config.yaml
d_model: 128
n_head: 2
norm: "layernorm"
norm_place: "pre"
attn_scale: 0.13
bias: "none"
init_std_o: 0.0
init_std_down: 0.0
decay_fraction: 0.922
decay_shape: "linear"
seq_len: 512
Each number is 128 + 24 x the weight over the matrix's rms, rounded and kept within 0 to 255. Layers, rows and columns count from 0. Numbers have three digits each.

# down: layer 8 MLP down (transposed), 512x128, rms 0.158, rows 113-212, columns 0-63
# up: layer 8 MLP up, 512x128, rms 0.164, rows 114-213, columns 0-63
down113:131143129134110112179117126144103100169117109084149090111111122144105115117156101142123143121113124115119127122131118147127158131099139146120120103085141163117096146135121152190154163140113152
up114:136128102142142117116103141132185161169128093165147103157109111139091174136126126104161116156128123108114101099144088144142071120168139102125130102131133165158140151096161131142116155135116137
down114:124147108140134131145127146085127121146092111092091154170093120136091168120096118145092120149143149176114127158124107137136124175134111140111137134146110074132157111148136066112090133128137080
up115:076160117131136118120127124160101113147058081147121118116129138102145115137128129104140110197154098118152120112132100159151043148149166149099113128083097135145064120138123128133130112086166161
down115:187085147173118143110089140091134128138137115139106133111134108149161114134110121165139085098151113095104136134173109141109166149153110157165117113136180158109112134134132161088109123160109123
up116:150131125178153120113102142130137132135130131122107131143127128134100072142115157113124135148131174138095138089100127147099123119094139117115162099098121096121110130135177132167120182104133103
down116:137131152108132113122136099138147141145145143102154150157092151129147147108125101108153161132130109129139089139124153150148134161132128126115108110103144122117114124096104148094098196119111124
up117:094116156140184080111164156125112138142093081109119119115127154156123127129119093158105141145142162104104085140116138141095106128117124143137115105118106117149059138137124131165139147140117136
down117:160098170134096136144100108129149153127118170157097106132067132085190126106136145105128108118123095115133183074135110101148155146103113158112122128143147132140131139145150114091145123095149138
up118:129129124117145121124123142132143138158146124135138116140112123126103124140087152130120150121107122107148121124106114158148130116159120115118110101118136098126152150116147148076148137140153096
down118:132147127115102137103111120128113113148095138115105147078133120148115109111129088138111128098129102144146157124109148095144130115074153121142105124135124159119132143154131168133150166101095139
up119:145132086113110106114165130109130083153118124146141137070146151114131131140108171099100138102111133140111059102085064131100098162116121164105137139096140085117124129127147163123133146127136126
down119:086123131152181135094152116098135169082179146145126122107134169134117092098134079150156150118150104183136136101160113097127095110175123099106097128133160158188144120153130124085104113145097156
up120:122154148090160146129145151127151115156141121141104113129141154066163143146066101121111116138158173071143159137096156151095071112093166086073139155113122099105086135132193137089161127107143135
down120:125113161122127102078120128136126081077124139112137166148121092134069136076108138123142145118121077137083136128121151142153124146130140159144110110134124114149189097133090128120129124130108135
up121:154165128141134134134136107110137143153165135164119152089126145130126152122126055120139121125114126118157116116144131162159135153103132115110132140120119085086110144094128160115106130135133123
down121:158120127136093129082157136102084119112123152111117098128127114085157101162132143193135145128136088133123136127159147100110148113186094142134161097156150099145134142134108114152149116133138146
up122:127127099140120132141151141125124150104156149134131125118104144135120134133127100122159140107126122145134129127137124122123122125146134116139116131142143126141152122119140126113133140125110142
down122:142104125132123134113143125112148111135127102113156127131144118142147119122119121127132145113155109114113125119120107116134121126076125146112146131117117112132130127114114155110102146130134131
up123:158140100132130144128105115132173129126106130148161099116071155105116146139103105130126106126110169101154162112128140149159125132185137118149098141132109139110125161138143145134126130113155104
down123:127137130154115166148138158094151143181140160097126162105155151195143069132156134128117162091114134133120143102130148164154158146106139140183155152140123099122081145125141123131129116194131141
up124:110162134140114106183139129129126131133136119119113167130159129061138144104110158125110150132151073112128156127140114132118112156158131081127134088112094128148128139097146159110147178104129122
down124:094123129115125121138117185148157108145119123141115114183133111133108115114172121126148116121140163134112093123086146118162111120124102146136122127104133157167145150141092094146121187138159165
up125:106186142166095113142175145151141128104146159155122160082078086147070086121167157167117131073109157130115121144090162067095118130126054090102102155104094142130157147113145157082132164141131150
down125:111079134105130140127099121141141127152127166137155145147131103095142132054109090124152104166162161151112134123155087153168097122088109138136146134136114089136108160158108103148214090124084081
up126:122155173133175146070138118103146134148157138127133131144139109094125146105124083135124161167131108124075140132153152118125108133113110100163137119166090112092127129118130131214154154146169135
down126:134161132128122118102155114169149145126130126065120131129094125142152137167133138160133156121145154097123068129138141165163152138117119148124140068144155109116118153148122149092142149155136123
up127:123096155156176090087119113091156124128104163135154071176121155142118141099112083156128160136120131085113132154156162128114152129106105087156149117138138143111112112141165105151106135161126075
down127:126135126087081142181158124144128113126126093120131089132107097096144170139121145109159107114131130156111096150079137133147164090112202141161121127143152109120101128092121126134153070085149097
up128:157130109147104097142084202139135125143113143130115090156114127137090150123143174119140145171135117129104142122122140130158140123153146113130136125132133105111092147159171097090113111078141117
down128:131147154072140121111153107101115131123157127117139125110158129112178117130096110136105080117094109130135139131099109139156120111139155114125125110129102119185137115117125155128143167108115109
up129:146118118138134189126146111148112119112087121146075121168157150073152139166160138106155024160078125119120130130146166159127087153102135150120156141085136102110161109106152136081090126137147133
down129:169173117168098108114146141134144118141116106124144134067104054156132116195081141116150144114165155111140146113120125140101167151117108115093129135165096126134120144101102115130133147084136108
up130:099121078108127129137111102124129126119107127109136070117076132164138149124148145133110162145159129132120130139122171149157143117101143161086134114121122124116096188179124121114105123087160117
down130:153117136106147108129165138098094166149119132135154157133131065113127135144158112134115113147135101120181122114149117124104141089147081102142145136133124160110090119129113157159126124118173136
up131:118121154165107178161163149118104103108135121135154144140153141106153115145119104096077127116108163092149064143105098141120093126117157094141129117142172099095111122125109120120066125156104146
down131:087151115129110109135150142082129089158164106138073149118127104165114182130139158152140113148108141134109122158120192097129127116158132146079136122091114102154104056125116132128073093099190128
up132:116109131172112139121129153119112073144076129154126143131141076110104163117131135106097084128145077132148154116141196191138112127151137135146157139141121152093107123113096112123131140134119145
down132:135136126105120090136109183119111176085112152159134161096115127145157082087114112128121130144101133102131135132120155067134135145115120165117112098133123139147144105113134128137122095107169130
up133:144105100144125155102106113158144160132124139135149090149122083153127137129145128123090112153115145129130154132127147119162135114101136114102167110119152159116156125139146123109154126153133138
down133:140111118152136124136121143145133051134091105131121123140154123097136194162144128115118157126113160132147131127114133107088141131150137156146098139111114111139122123101115122157117155126126111
up134:117112153125115123134106153139126143116143126131115091123138130110116131146116131092106118117126183144126132149127142145129141103105149125128131161118128109162137117122110099110109125149121127
down134:144113114125145120157161129113140093122148112120123138144121116131131141101135105145138151145124096139119158116127115120117106138141097135126122111153117120104145116132115156135135099122128122
up135:109130098148119094108112101161138129160105094150134114146103155136090099116169158142136134088140113130131145149153115138147123099173117133112133140134146132144144112162133132122119131060099156
down135:114152155103086124159146127074118147129155151134139159103143147154114144095156125141163136151107096097107096142133147133072130141124101126119105120123179135130145157119111070158145107115118118
up136:127142115123131186122204145190110137118148156113112128142112160159099141095118111143100105140149132108138135104144120141142148155126126099108144116138133111102122114061128160184125138141118148
down136:178121124137144111146093150129146127122094086139154101128145115136131092103112134124153133120120132104121114076132119120191120123094135138132117133114108136141140120138133095091137113124137116
up137:107115114119158108140165102111142121139117076130115151141116125114151137112158134103153123116139163152128123119106117116124117141109159116153164164094138113114057122094126125133131113131123148
down137:161111101144142137136094129109120141098135162104129108133112128119130136146084160118130119129139101143128129137099148153126122122117152097128110145130163149139151140109153118119159127098138137
up138:115134117151174164111149134132118141128144160163127118094127140080163110118126126190121142115136149128104157113121154134158117116075150129163118116178099094135113111095131149135127116111159094
down138:139141183109129140128132099097107111161131147115175134144120169133155197127124129146116166154111073132151089132131151111106167139126140135154131155092119096129181139122121094127125104117095134
up139:169161161158137176127128109174124170124122101130122155137122072139125137101124169143170148137154108108138093145129120136115126171117112152094141130134135114104132128112163134096112145133123121
down139:110144143127142095135131115110146091131142107106142121159125146139128108140138154100097131111144132104140157133112102119129122140141113128123114103125127163139114108142140135108145109136108163
up140:102112147122129191117139117107119140092142115087135107137112143152138150097135128185124113091149122136124149114109138120102103158140120142129142165114097135158138144122106147119134146130141107
down140:127140130143099123147111137112150130127151160149111135111125096109109127116126150115140118121151101106132110147145175145156144108124167126146136129135135122104142143126137136130133105173087154
up141:118132154087101115114142067149143136160119111118120173163140146087150143121082164133150132162083125128118094118132170088135128124152125109137140125081139110115138136099140083080123148129144126
down141:108117115140129098153146172104110113132126147138149151131121160113166167132115124145140096103153185140080143123088086106136173110121080091109072185145114110136156148164130100138166119111099148
up142:111072112105126113139145094117178086131089115107144119196147072092111103162119132149145109143104128096130140132134107144142087139111123139104156138140126132079119121136112121118130117152138094
down142:131130171139145134113099140098119092165077090116125134112138113131131149093107096103075106112104110189172143115116129082144134106160144115152144163159110113137116141094153116130166122075141115
up143:122129086125104124073165157115154123141123075140136134103183123103115100161170161110088127118124140158160142101112160168136098166135153102138178171113057141147122114137106104040088091117093136
down143:131179147055137126164149188105080113097166125129101080116130072158136107143168117140131133096137124151147119163149138136110136105137116133174068115139157112064140094097166146139119082148191143
up144:111140079120147134103138152125140185133152092171120136160140128076143100091136119084147106126173127113104137118107110124138140152121178111152119084119095145126130187178202116134133106120111137
down144:142125140130144083139112126113103133139125086143142113135047184131161104164099175190111175088145089097129116100190095095130109081182162112156120159095078110105076129134144133150106129116147133
up145:129134088109121079124189156122093101117114139121121121080138149059110171137144162183102125145147090155135121098157076111158103113138142121134095161132111102093158171171121112108099100092129097
down145:080143148134154154122090094108136134112164138152117107149127141162124092162111106112142145151150131108133132171146117139141111160112110110092125141166119147143123153119134092140121137113122135
up146:136153125076125112161203095070132091103129125155118160098171131119155108143123072088140104142078136104128109129092087109093141134127123112141159140137113143183143135169111108108132170170190130
down146:057145117147089142076088111145144105189115102132130152110089155114106091144103113153108107105114155196147101112101114156078110173128143082116147065136123121074143123109110131124165144086072137
up147:133154122115128107178117157161106144134093134112182125151125098112085148145090134132113114145138147109104131138160088110137134150125135110144150111137182112092102179117108089170079099147176147
down147:134179096175084118143157159111149136115116154104078131150096083105115138111132136153126147147110157130194109095154128122140094170139129112179109165085106167140159127121192081123155137100146147
up148:128131123117103133131119125127128118112129121139124114114129146131125135127128113120133125147132132146132132125124127130135141120133133143119130122135116130134131136123119120123135131136140129
down148:129134120125151119121130138130120138114141143122137135155136117123151134118122129129119136112129106127125125147138133136121111104130123126136135138137138137132133112105142131131120119110125135
up149:110156136114126131134141123131122152154125135115126128137133125130095143110118130117126151140123110109118114135135127142127141149140144152100154144108133166090147102125115126138102107113151122
down149:134130100108163112122153105128092121147081140131094122158127119127129120110145105124134116129124115134119112132127129125107105109110116112150117113143123159138126171103136071139117112134098153
up150:145144105142114120106143133100153152161152148106101137135122145102117159145148141123133119145131171150136136140139152123115118114127140150133098111147117121121162123101128138147136135145122110
down150:085123153121136084126122137144105069116125148098146143115154122126144148105104120112125154107133114113106140113115132125126146142129138113133162169088114122127118126141153118109119124129146150
up151:123124118113101134145144123132131142121131113096119114140127131123118123132124116145140136139147116127116124125130145104124137128116121152123148115130122165113150128115131129146142124136120126
down151:143110136130154107096109129117124103114129120139144133143142133113135151119129108110131136119122113137128118148117131127136103114117140130135121150138132094153122126122121125125120128094129138
up152:134126131125127113102115110153078124106121075090123145132104131152157168113109146144120152143122147069130141113113113140127107125131133134112130108126123152144132117139137113146090135107109102
down152:153140147099117163156121160117186103162138132128107124146116146128117124129135164183125094120117129135116140170113126107111151126113101149103125116114150161143115146138119139074164116149129132
up153:106110113125121153151130132107161099126122130101143134146144129113140154112118092105138159125140124111134085143114132160118103151118130133121127106151156148110122089125094148158095152132101138
down153:149114132119157112119111143150133132098154112154087113119146110162118147117099108125150169152114120148159131105159144118146172126084172136126165143164117097159181125077110147121153120105161125
up154:114113107100155120099160116153104115175186175157118112129110111111110152102101141114159125149116110121114132126128138116121138161111156084113101098172131106161140111103151101129143122100159087
down154:102123146164148098148110159095144123093089114061102138090110142148149159170101118152116130146119170069145132162141090129131152139150116138118141123106083119109106129134124129137118146151084116
up155:124126164179116137122090109125127131123141129152099142093133139153140189110128093114119137185095143154129121124124149117130163158092130156113142120082121115143120123123154169138114147137138102
down155:174107105103149145062118105107124136142130157163146138103097111097121088141133118127160117098166092153095113147134088192105093131093105109153123117133132110154122152136129164129117139147125116
up156:114162130105134149166083116130150108083098151135107147145088132113123101121114138134143131111181116118094119149085107110141164143121131129143108137109129131090113136111114097157133171144131134
down156:129105132128112139093120105110076134178130120134124121154151120082116110130122135093113148126087139169140120148176123176125093141122163101092098109164122096139090123120118115124093089090116177
up157:124176137136117132108111133125087127138099101147085107133116137137140143123154122135116131132133167118125126101152102154160119099132135145146110150142110116135160146131104154130095164086179114
down157:110143138117120113123158119111142128135142149112177114147144130121124101148122121105132109105108105152107114138137154089129146154132116116126160105138146125128102144144126138118136100137085149
up158:127174107068152126122130124122105087124157131112163138128153126114184128122163144112106094115139164104106164146158132114154085189144114122110139132103142121127148073119136143131165089124123089
down158:081095112124114120114120158167109113125143117137106166063117162123121157104143158122182143100139090095130099119196104142140110158166102110119122091069127147154083136144121138119106099163138132
up159:104112121205135134147151166156094125146063118162062120161101137114165146150167131130118103121157120125100141066091100089154125124125107098136157139110143112083130170080131140141152170081138141
down159:171084150122163102118114128091111165167128113093184109120085106123079114132103139145085120194116111089123109144158128147171125112130150099096106122121116123147173099143130160106102142116124104
up160:162136157194135091118134166118111157138158080152119174102130145145125127100167118120103113103136140149094123072134086172105075105127093114135134111162104136138154108140194129139139127083048084
down160:116093177131145111134125117132154131092159126148157098158125111157182178164129093186127099141132120133135102166152131180128159146164116078105120137129169124095146160135149192138078156121138123
up161:141135126145126140129129112116129130126128125117133141133127125134137131111126110134132121117123130118140121153137130126130130126121122133130132133132145132122137118126120125137121124133151117
down161:122117119130138111116131134149134112134129135128120124141132117132125120132135133122140114124133130133125123125112137140132144115132132126126141125127124129127138116118128138131136124128116114
up162:132151124105145124118080161088142143136086107145140094120141169086138146123098118134109112078136152126147129149116134154089129133172128119086145115113143134100144143129091105118164168129138143
down162:129138165103102112134160132125097138127156198103123168131105093101084142087121116098151142124105073158145101097114120121140143098122100121158118164144125130135093160105195102155122104114117105
up163:133121130099155128119199123095132114171133131090097134075092156137163105155128114121129156131096144093131124108131130128148087113082130099128103125121131161094148108110151124152119110162134129
down163:127131158122128135109090155124114188155133115138132141148167190084099134128116174137124095136145154115128133114154113149135145181110109133059155106138113113136131092144108167092136110151114113
up164:092126144134115120126194082116116145107121138184106135117160173114141130093156131122124178077116132116090121141122120136104114146137158147120146119116164123130183155114174129116115090134129130
down164:106120157134113090102083168144125101150166131110122149169137088175106110147103104122117078146164142141130122109111111094103109144124131170128123107138104105144130124153110145131167170136118152
up165:093108119136072086128193137144117089171141109120099166101166102068115137143143128152155121196117139113177102106135144124132094150083160108109148117151088138129112083162125130093093126129102124
down165:108132132129162142124088136122137143121112161113092117121079166104150167172157127126121099099089117140153153170138162139162159159153140089147134132120119107110140156154099110116113102141139151
up166:132137153145153146098155117124138087128165123090175137107116163120136160121098123127156159068110124120134129182161075144124143161114096111131118181073066132109080151120177127136108099134125098
down166:079152107160103113099124173184119122166110078105099163098108154116120132126135124087107118129142118128083129126082143058172101179105096149094125123055156128120127102165159091133127106146129121
up167:144137159126126164118124130110113111153153136181159138095147112124124128125131129103124149134141142180125120155108136118103138099123129146094081130098081138119096151132081101121155176139121108
down167:128106132145107101119157156160103125108140105097096143180136131149159131122128144125161125101102130100143125121159112110144122121138133143138152143157143104134126106126184112130104127143107146
up168:089157146143047137129111154098099128122136124144114157137131127120116124107134115087133098147132137145073152123149130182122117097100138139097153148126107139156142149133127141144109129121144103
down168:142129103087149108108153122142149102105176108120128157109110107148164128147098136154130173121166145109113088143148159122146148120145114142105139110126150155134128123117111113099067108117121111
up169:138079139125084120095151113138101160141095112150111186115127203169151106128163115069129141145121141171132146120156180115113165124096141116125130113128080098110132121108141125147119172095116163
down169:140113106113163107107087094168127116139184082126119098172143089123135150154132114184123110072120082090153169137083097144120143087134127179148130110169147161118130145125105193157147168113198114
up170:108157106110120111105136154100130132103097128124128126124095133118086144129145135101134143134127116109064149131106195127130159166112121136120132087111170151066134138115171111140097114126106127
down170:144145169040115109099125114128083111117137102124114118150134127126094081131146110112157133105147127111107145142178080180113160087096150126163142202080151083174093131134144160152112135109138131
up171:132148110132130129120098167109103129131155091155129145125135131150141130126099155171123136111097116100080116086142096147121143159093135057126115120092108150073162177137119111151071162134116141
down171:108137122087121138114163149117144140109159156113118178083117106122150135167152121141132145186144119096186107110083136085122152134127127147103144162150109145149120115153143106128123081161080136
up172:102110106098088116148102114129111129123112120099109185084157115125168162146157133149119073165146162110081162129085130123092099150122134135133178143131118138128173156152116145124104116137127195
down172:109166127116147067097128127159140111129094147086102167149140121164098096158125189123137130120119136182128118107126092121120088111104113078123099125082107083140129142136139114136130107075127120
up173:148118155128157087090154157112174087140169108134156070128121100111112126122116110108154119106102140120158091122116129119095120144150115144116140143090100154141123123147125117143120117153142104
down173:124125118124142107159115099150092129131121121103133164121108166158123177149166159126098141120132128122137176113150101099120124149094123125069127102158185116126108120131125130162113134098103117
up174:121120133133100116127134136136132144142160122188107109128114113162142123144133140137116125121143130145108136134124108101150138096170122131125117137099127099115102112123130137130135091134131129
down174:158105130113141137153147134095131126114113137124156166119122137105126152114110122125105114143145160104114119139127107165127096151101122109142126126126150157141142139140128128138089131137103104
up175:121114130164135126138143122140127123125126136160137147118100143129144135120152124147125108141122155130104115108135111109128150101138141138121128138141136121129122124110109134137128148127114106
down175:140132113132108136136140140103135148114100142129126088133117119115129117143132126128144120149125128095139137111124130120145122128127121103127122129103140132124130147149140126142134094129133146
up176:142146072128105112144161167122099136135128103137114147141116172133099114119130134143104146118099180112161104111145123111096090136131132098105139178127135147129133081109148138121126169112117117
down176:139102110101169149094113101104155093127079126119131095083197139111140109183124120146153132095126081170138143123119144105104122103106123129101126116111113153085146126112150122124137143147128121
up177:116103122121120140138127137128154135113133138169149101108144107148098124144146156126120104136135116149143130102103130133111122104116185099137138167092124111107130104158188142123115097134181126
down177:129127113122130119169140083131125072131138150068092162143102119147094149148114125092119120119161172100140151143132118144127094125122100082114126079116131134109141106110123081142144157107091126
up178:091141154122127170142114140167123170120127096123124131124160139096139140113126120125127112099154173117103100131139093095155064129076162086139096095081136147152137126119140151128096065136169162
down178:104119161119127095128097157085217109084124194157139116115171104137174123090135132105123137162121144118152172096102108106151079138148130145138143115133114123120135097123096139107165141122185080
up179:115134087135135141198070059120148148137171102127089150159113103112162129142106125117147149172114096065116150122096083157188131146133150105142090151123102122112101143130150139170111113132112166
down179:139096157102145140107089155150064128156138124129117175132113120089093114115127124167149138107117116115213113174093105123144087143173106107132109154135157157126159164166150171093149131121110113
up180:120086168075147119123101091091144149166124139104150165109123113147140106126143151145094113118130143117117148134125126120113130163120126155123131151165099117144130105096134119147190108177151186
down180:123134159133126099131123140139127149124116118148125110153124149117130111129154147159138133146124121146103080125109165139156089133126140165154120110131096111105106124135098109154099118108080115
up181:134134134149150134143156110104128130092119099180095111137135141128138090189103136117137122146120114132127102139129134116127122110103157125153102133089157142118103141184139143113129095081158124
down181:119109114126166121091126149154128102155144155077145144094134155110149148095161159109091128138126141131132132141158105103168141156106117186124131120162097162134114131138104133115146137144127115
up182:052086095097149165128132112116133130130108151139125174106122095131150094145146136166104126121151127148097142150142155187096103085076136101139126109136140075067072121162173117160087166138119104
down182:121153171123106081105132097130078122119124152120137121126148152077151091143124126098103139148069130101151109123105099106108144160127123176128147140170137094118140148116121102102192111095128128
up183:113123135115124125137134130113125111123129140113137125136120132134136138104127122104112133131139125142126123122128117133136144132121133130129129133117120117141119146146127107120134147141133123
down183:123146114138114132114120124142124147118132109135110125122125126112128106131127134125131122114135143118139138129144123127122107123142131145140133126143130145111140121119134143148137123104119114
up184:176109131138120146167167135153165122129153116144166139132091137094180117158120121068125135156131124135129096114163148041150132135157106150085183162129147148068131064085086127098097117118141096
down184:149095078123149111100124116119114131128120098137105123069145119113128129136134073153156151122180152105133169152068107170121096146113127119142083099147134095125108156126134111152150085098128132
up185:125139129092117162139096120117136156174113120120169118121184117110146142079087144163136177098132134153177102110142134080132091121126167165118129130117112115124132142147168128132117106134109151
down185:074123135146112123153156111136100110163163098134125128140141140105118125124159108117136115180097134086061151131128133129094129152157151140170145125138093118115139156127122083183154120142119161
up186:154132129074099137135125135149062127201117100121111164096175100109139145163082092164061129154106136126123109059105135136082085095100077103162150131175104147141111122161144130152155113071136122
down186:098118112115143106100108132177134126132156069105080118165101117085122111155119089117125174111078124106113102172123092110111191109158169104160097118147109110162130135110117127123153098148148135
up187:112121092150128093152152162182086115157111159134081120136116073139133105122122117150128120118167147183103134101083144151138113124128121131139089088120128141091147141117124102132142140159185133
down187:127115145130161144058110110104140148104126128147116149162154114102139147118148129113133121166114129094100136085180115149127105135140155160154146199144109157107076142139133132131127155098092145
up188:098124110132134181126102096139139163138105138155132121101133140127153126142159124166118120109132131117105134148160108126156167155112123148118115089093150117139134115157128129152103155134125109
down188:150163110163135105131144138112112122114151140104103117127073137120106135123131132108146085115125107143171095134122157125115096124147118112125162162138120121142106131115113129139146116100115127
up189:137148080134118143091102151116111128123111157132121128138140118188122140139126118129175109135152137153176130115125164154127125126103123100135095138099116096153144106141144074156147141098146154
down189:111130134135120088159135110162177098136115122118153143142114140110121152153144134087099119104120150132104137105127138103161155145162155172122135100127168137108143166147142132105079125158123099
up190:103121155173134133109114151075151136160129133141118132153094177119151117091133138160105129135143149094119095130182127136159135184130107087106099118081119114133134143073163157141072165135139155
down190:145147109138160162138145155152091118068127128108081114118127122120121119174121131126134143218144156121122176103117151163152109096125127146186146140135130142070162144149115144090159129128131138
up191:125170095145123139145135156085133126084140149140148127130159103126135147120120111167127165107145184120127171135145158095120143113121134110141113107115125126104138146167125130113146123091121130
down191:109091159096129115077137113175139117155130098160168133132138082127139134125106140118140142125124113159117127117136092125125111153111150151141143157096093131140131155111134098147109153128112151
up192:162139081150113111105163108142082116125132144117149170159100166105101105129110148116114144162099106133132142136119113122129118177118170116145093126087127099101132108119152132147137191136104137
down192:134097122124150123164096168144127152118125155105108085128110150132133127131140119115143112110118128132123115140115172120132115200105087117178108118142088100136097140152089106146179217163109104
up193:129135122123100117140137147124119117152130114135120089126139133149118115107136132151106114116156107139090136173156116186131130121129131113153165160138130100124128117136153138150090112103112127
down193:169112123125125153130155136086131169086148142139143140090122132138129119177119101137124118117094121136133103105139153132138141122096143129120139121165144121118138123138113150091142131146132113
up194:137116098102115155130175154101135108141150206137128120073080156144135132150152113153129104173112152128114143155111163152150108149075150142094116115158138131141096143104185112101085155139144148
down194:117117122149109159162180131171144115064107130112110176107156104104149110160102113122152152125184150104120108131139141156133126149170129143107086183086108144074113108135118197166152148145098114
up195:140149136139130074142160112105126118150107115138128113111148159082099124055130116176115145149156163136139094066115129116121064174142083137091128137185121149143097143136156095101128097096132145
down195:157094103112154109099094116151150112099118146143094134146076079130120131167148160042145102169153086114114124160099121149115159083158087120131111139113149135127147097088092094121133103115095107
up196:091174152100127181161146154134118094134113098099166114096076085131124135103125090164173075139120123149104106117179174107100123115058114091139138122085158185094142154106118184142110117126159129
down196:142103097090146082135113151146131108103141142163121121133109104106169107119158127128118123173138118113161067097122115121117173138143164093160125120158125129124103143137146095151093126145137080
up197:080067057135087108157098097145101120129089084099084118167117151108124135159109142116140172119120138134128161135081119130133148126132084102141110156110125079128087091123146106100139160168169124
down197:154125162147112168092155167131181109192136152133163138147134152132161150115112114158127145085133158144081142136129129113099096109112108120085070131150131117135176121097073140103108131129101117
up198:154117122116149116137170112106168121089053145168136100170088096146134142111082107145115116113127149149102084103149138173143130130148122110149119139112119101166089096080154104166168123147108143
down198:149138101153075131140140088136128171119164120129111137121124147086125134151124146127150145157118126117160148144142174094168148101086110105132142113099144133125131150134140154139101110099129112
up199:118177127108153138093123157145092143176139161162178099115116152158117108140091132120082165114158139096144128102137095082167104178063151108109156108162145122131156123096133153165132144133100127
down199:123121121160121153146149107107146136105135136093148111067174165117142097132169125136144129144127074154107153079153128125102132121145142170149076119147097139117129077141107099144115155105090187
up200:145155108086134112138176139141107175132122120181151096140113117094132110154135149127143098169132131124085110126126113139147098195110113063110135093088124124111132127130171124153150107112092100
down200:166101081121092109123102142113189119089137112126124133109154164170114154090100134150118111090164126098138084109130131139167160142129149101146139114138135170133117148056144126137115139133105096
up201:117098151103101174112081099142133131107152118150053110153070148173122105114154133168121104097151126118114133093103160140160130162119148125095110186115086134122123127105185142131088148115115183
down201:148152118122129100158189153143088071113126155101123136139162167118131117086099100080108123153130133115140099159114117120099094111120098152145104110101150067058122141151088131127106119103126122
up202:133109109100141132128133103152136118172088170157139096086114178146157156078161136144072175133137121119081084164132140113112099176053124153129123135141114123152105121143124098162127121102098113
down202:163106151159108114124157152111128106084117183127127103129168142071097119146159154123154086131145095096169144147082127171095155103165103094142111168114150104144139119123100158114118101141155165
up203:079081111139083131123160125089147095185141087144141112144076195154101178174143133167122147133143166140091136146153117142160113133106148161129132153123123063147148117091181086079138130168129134
down203:155105133154153161176132096125186153067106087120132188110100074124131116095089113074101126146143089044122102102116120125187125164129037079097119141195152142142172110160103153129121126146137101
up204:115110137111132112124148173098161151168088144082131069097137141161149126147094129104180087191140143112131163152132135158157093157139132142128125119092138149146116140110148164107106139128144072
down204:148210118139143156137112142129134103123123152098103115117128107115134127147161142143152091151132154131138093119114121151182129176127117090128130115106190141157120109138138114120179105151127124
up205:124094111123123120135141112126098133123115114127135107160121126159125177095112158124117137115140103150113138132123137093116107134126106137151156100143115125115134156119124143104144131126121116
down205:143143134139148136098128168123127105127127140115102133115151115113110132112120106109143144155139144096163144125122116153141132104125154130125104111103117143162144125172130104145142165147128145
up206:128085147107150142109107096126117103126126139160174136108165155127151120144089120151111101115154120129084169147098132121126109095105132145117152146153106130140137063080103120145140170143102176
down206:111153175117106143100145115095117162133128132114121156151090113106134128120142123117141163142128108119152079125099163151150150106110107124142125127137131117128144119143147134132180127071108136
up207:099152141151209070158151092112173141156132115131128115189141116077122132092105143116168165150100132121117101132104107110143122137129128087132108118185094132146086140095134093150065093121110143
down207:159068128157114142145161084107126117132100156136107197158111102134107111151114166161110115130106163157150209141115110182141136097128120161110110152139162129123123139095122177124146135164131141
up208:128125085120165130127079131123117153166173159146154177097151142117117123100102089113134139092132099117139135141147161122133137042117122145117122148135154129146122109183135134120109147099122145
down208:139144173139171115163173184113133130135105118125116137117103141112174152143099123147189147151121085155102078084110127163153125150172152150092156109105175166097154105073148062176087137130108150
up209:121158119127140124095159093116097109141125105127115136136103128159157141129103080097128115120093181150147136125155123128114120150134109130140120158132117110131128109193126105140136120158130105
down209:120128155150115106123090105131167178127122146090147151117137153116150112166136143131135115132141084105128114162098107123137145126099128154110158104133141133102114137094158150120150155089142105
up210:120121156154134073106168130125132109178127173128126137145130132179133116168190160089064088110091119126092118113150149117127088126107159135114126149112120103135121120123104158130152133108125098
down210:096152177145154201133108133139129139132097117112176129087140122125122119100124112180150149075112073128138145123100132143143114105127120123152130122157141148152151094126076123132108138133131129
up211:141123100117125091087159121134111116123124126127125087097102122172127111152120129134112066068147122118135153110185150091146126119093149115127114124134135149135135145156141176100048135138148118
down211:138163152120144104123121091118124109111131175149141117143080093133077115136112179075105138196120111081125123145112105120083136140110159122113157124144124153126135150069122119157158105154099117
up212:136119126103126141184107093107128121141087148115144135132096120139145126114142152150098127144116105112120188132151115116140124143122156115120146127126085135100168134115102155121143128116139114
down212:112126131119099134111131145127131135100134144139111155114154132153112135123115144129123145093145133144112131145109135141165130074102134133136110145118141139141126139148129105135125092143142170
up213:107101062114100111142111127116147176104112103139137153078139190157170131100106129153159143104181164115131095135080138159143085124102137129145115103126101110173156122126154116139135110104156148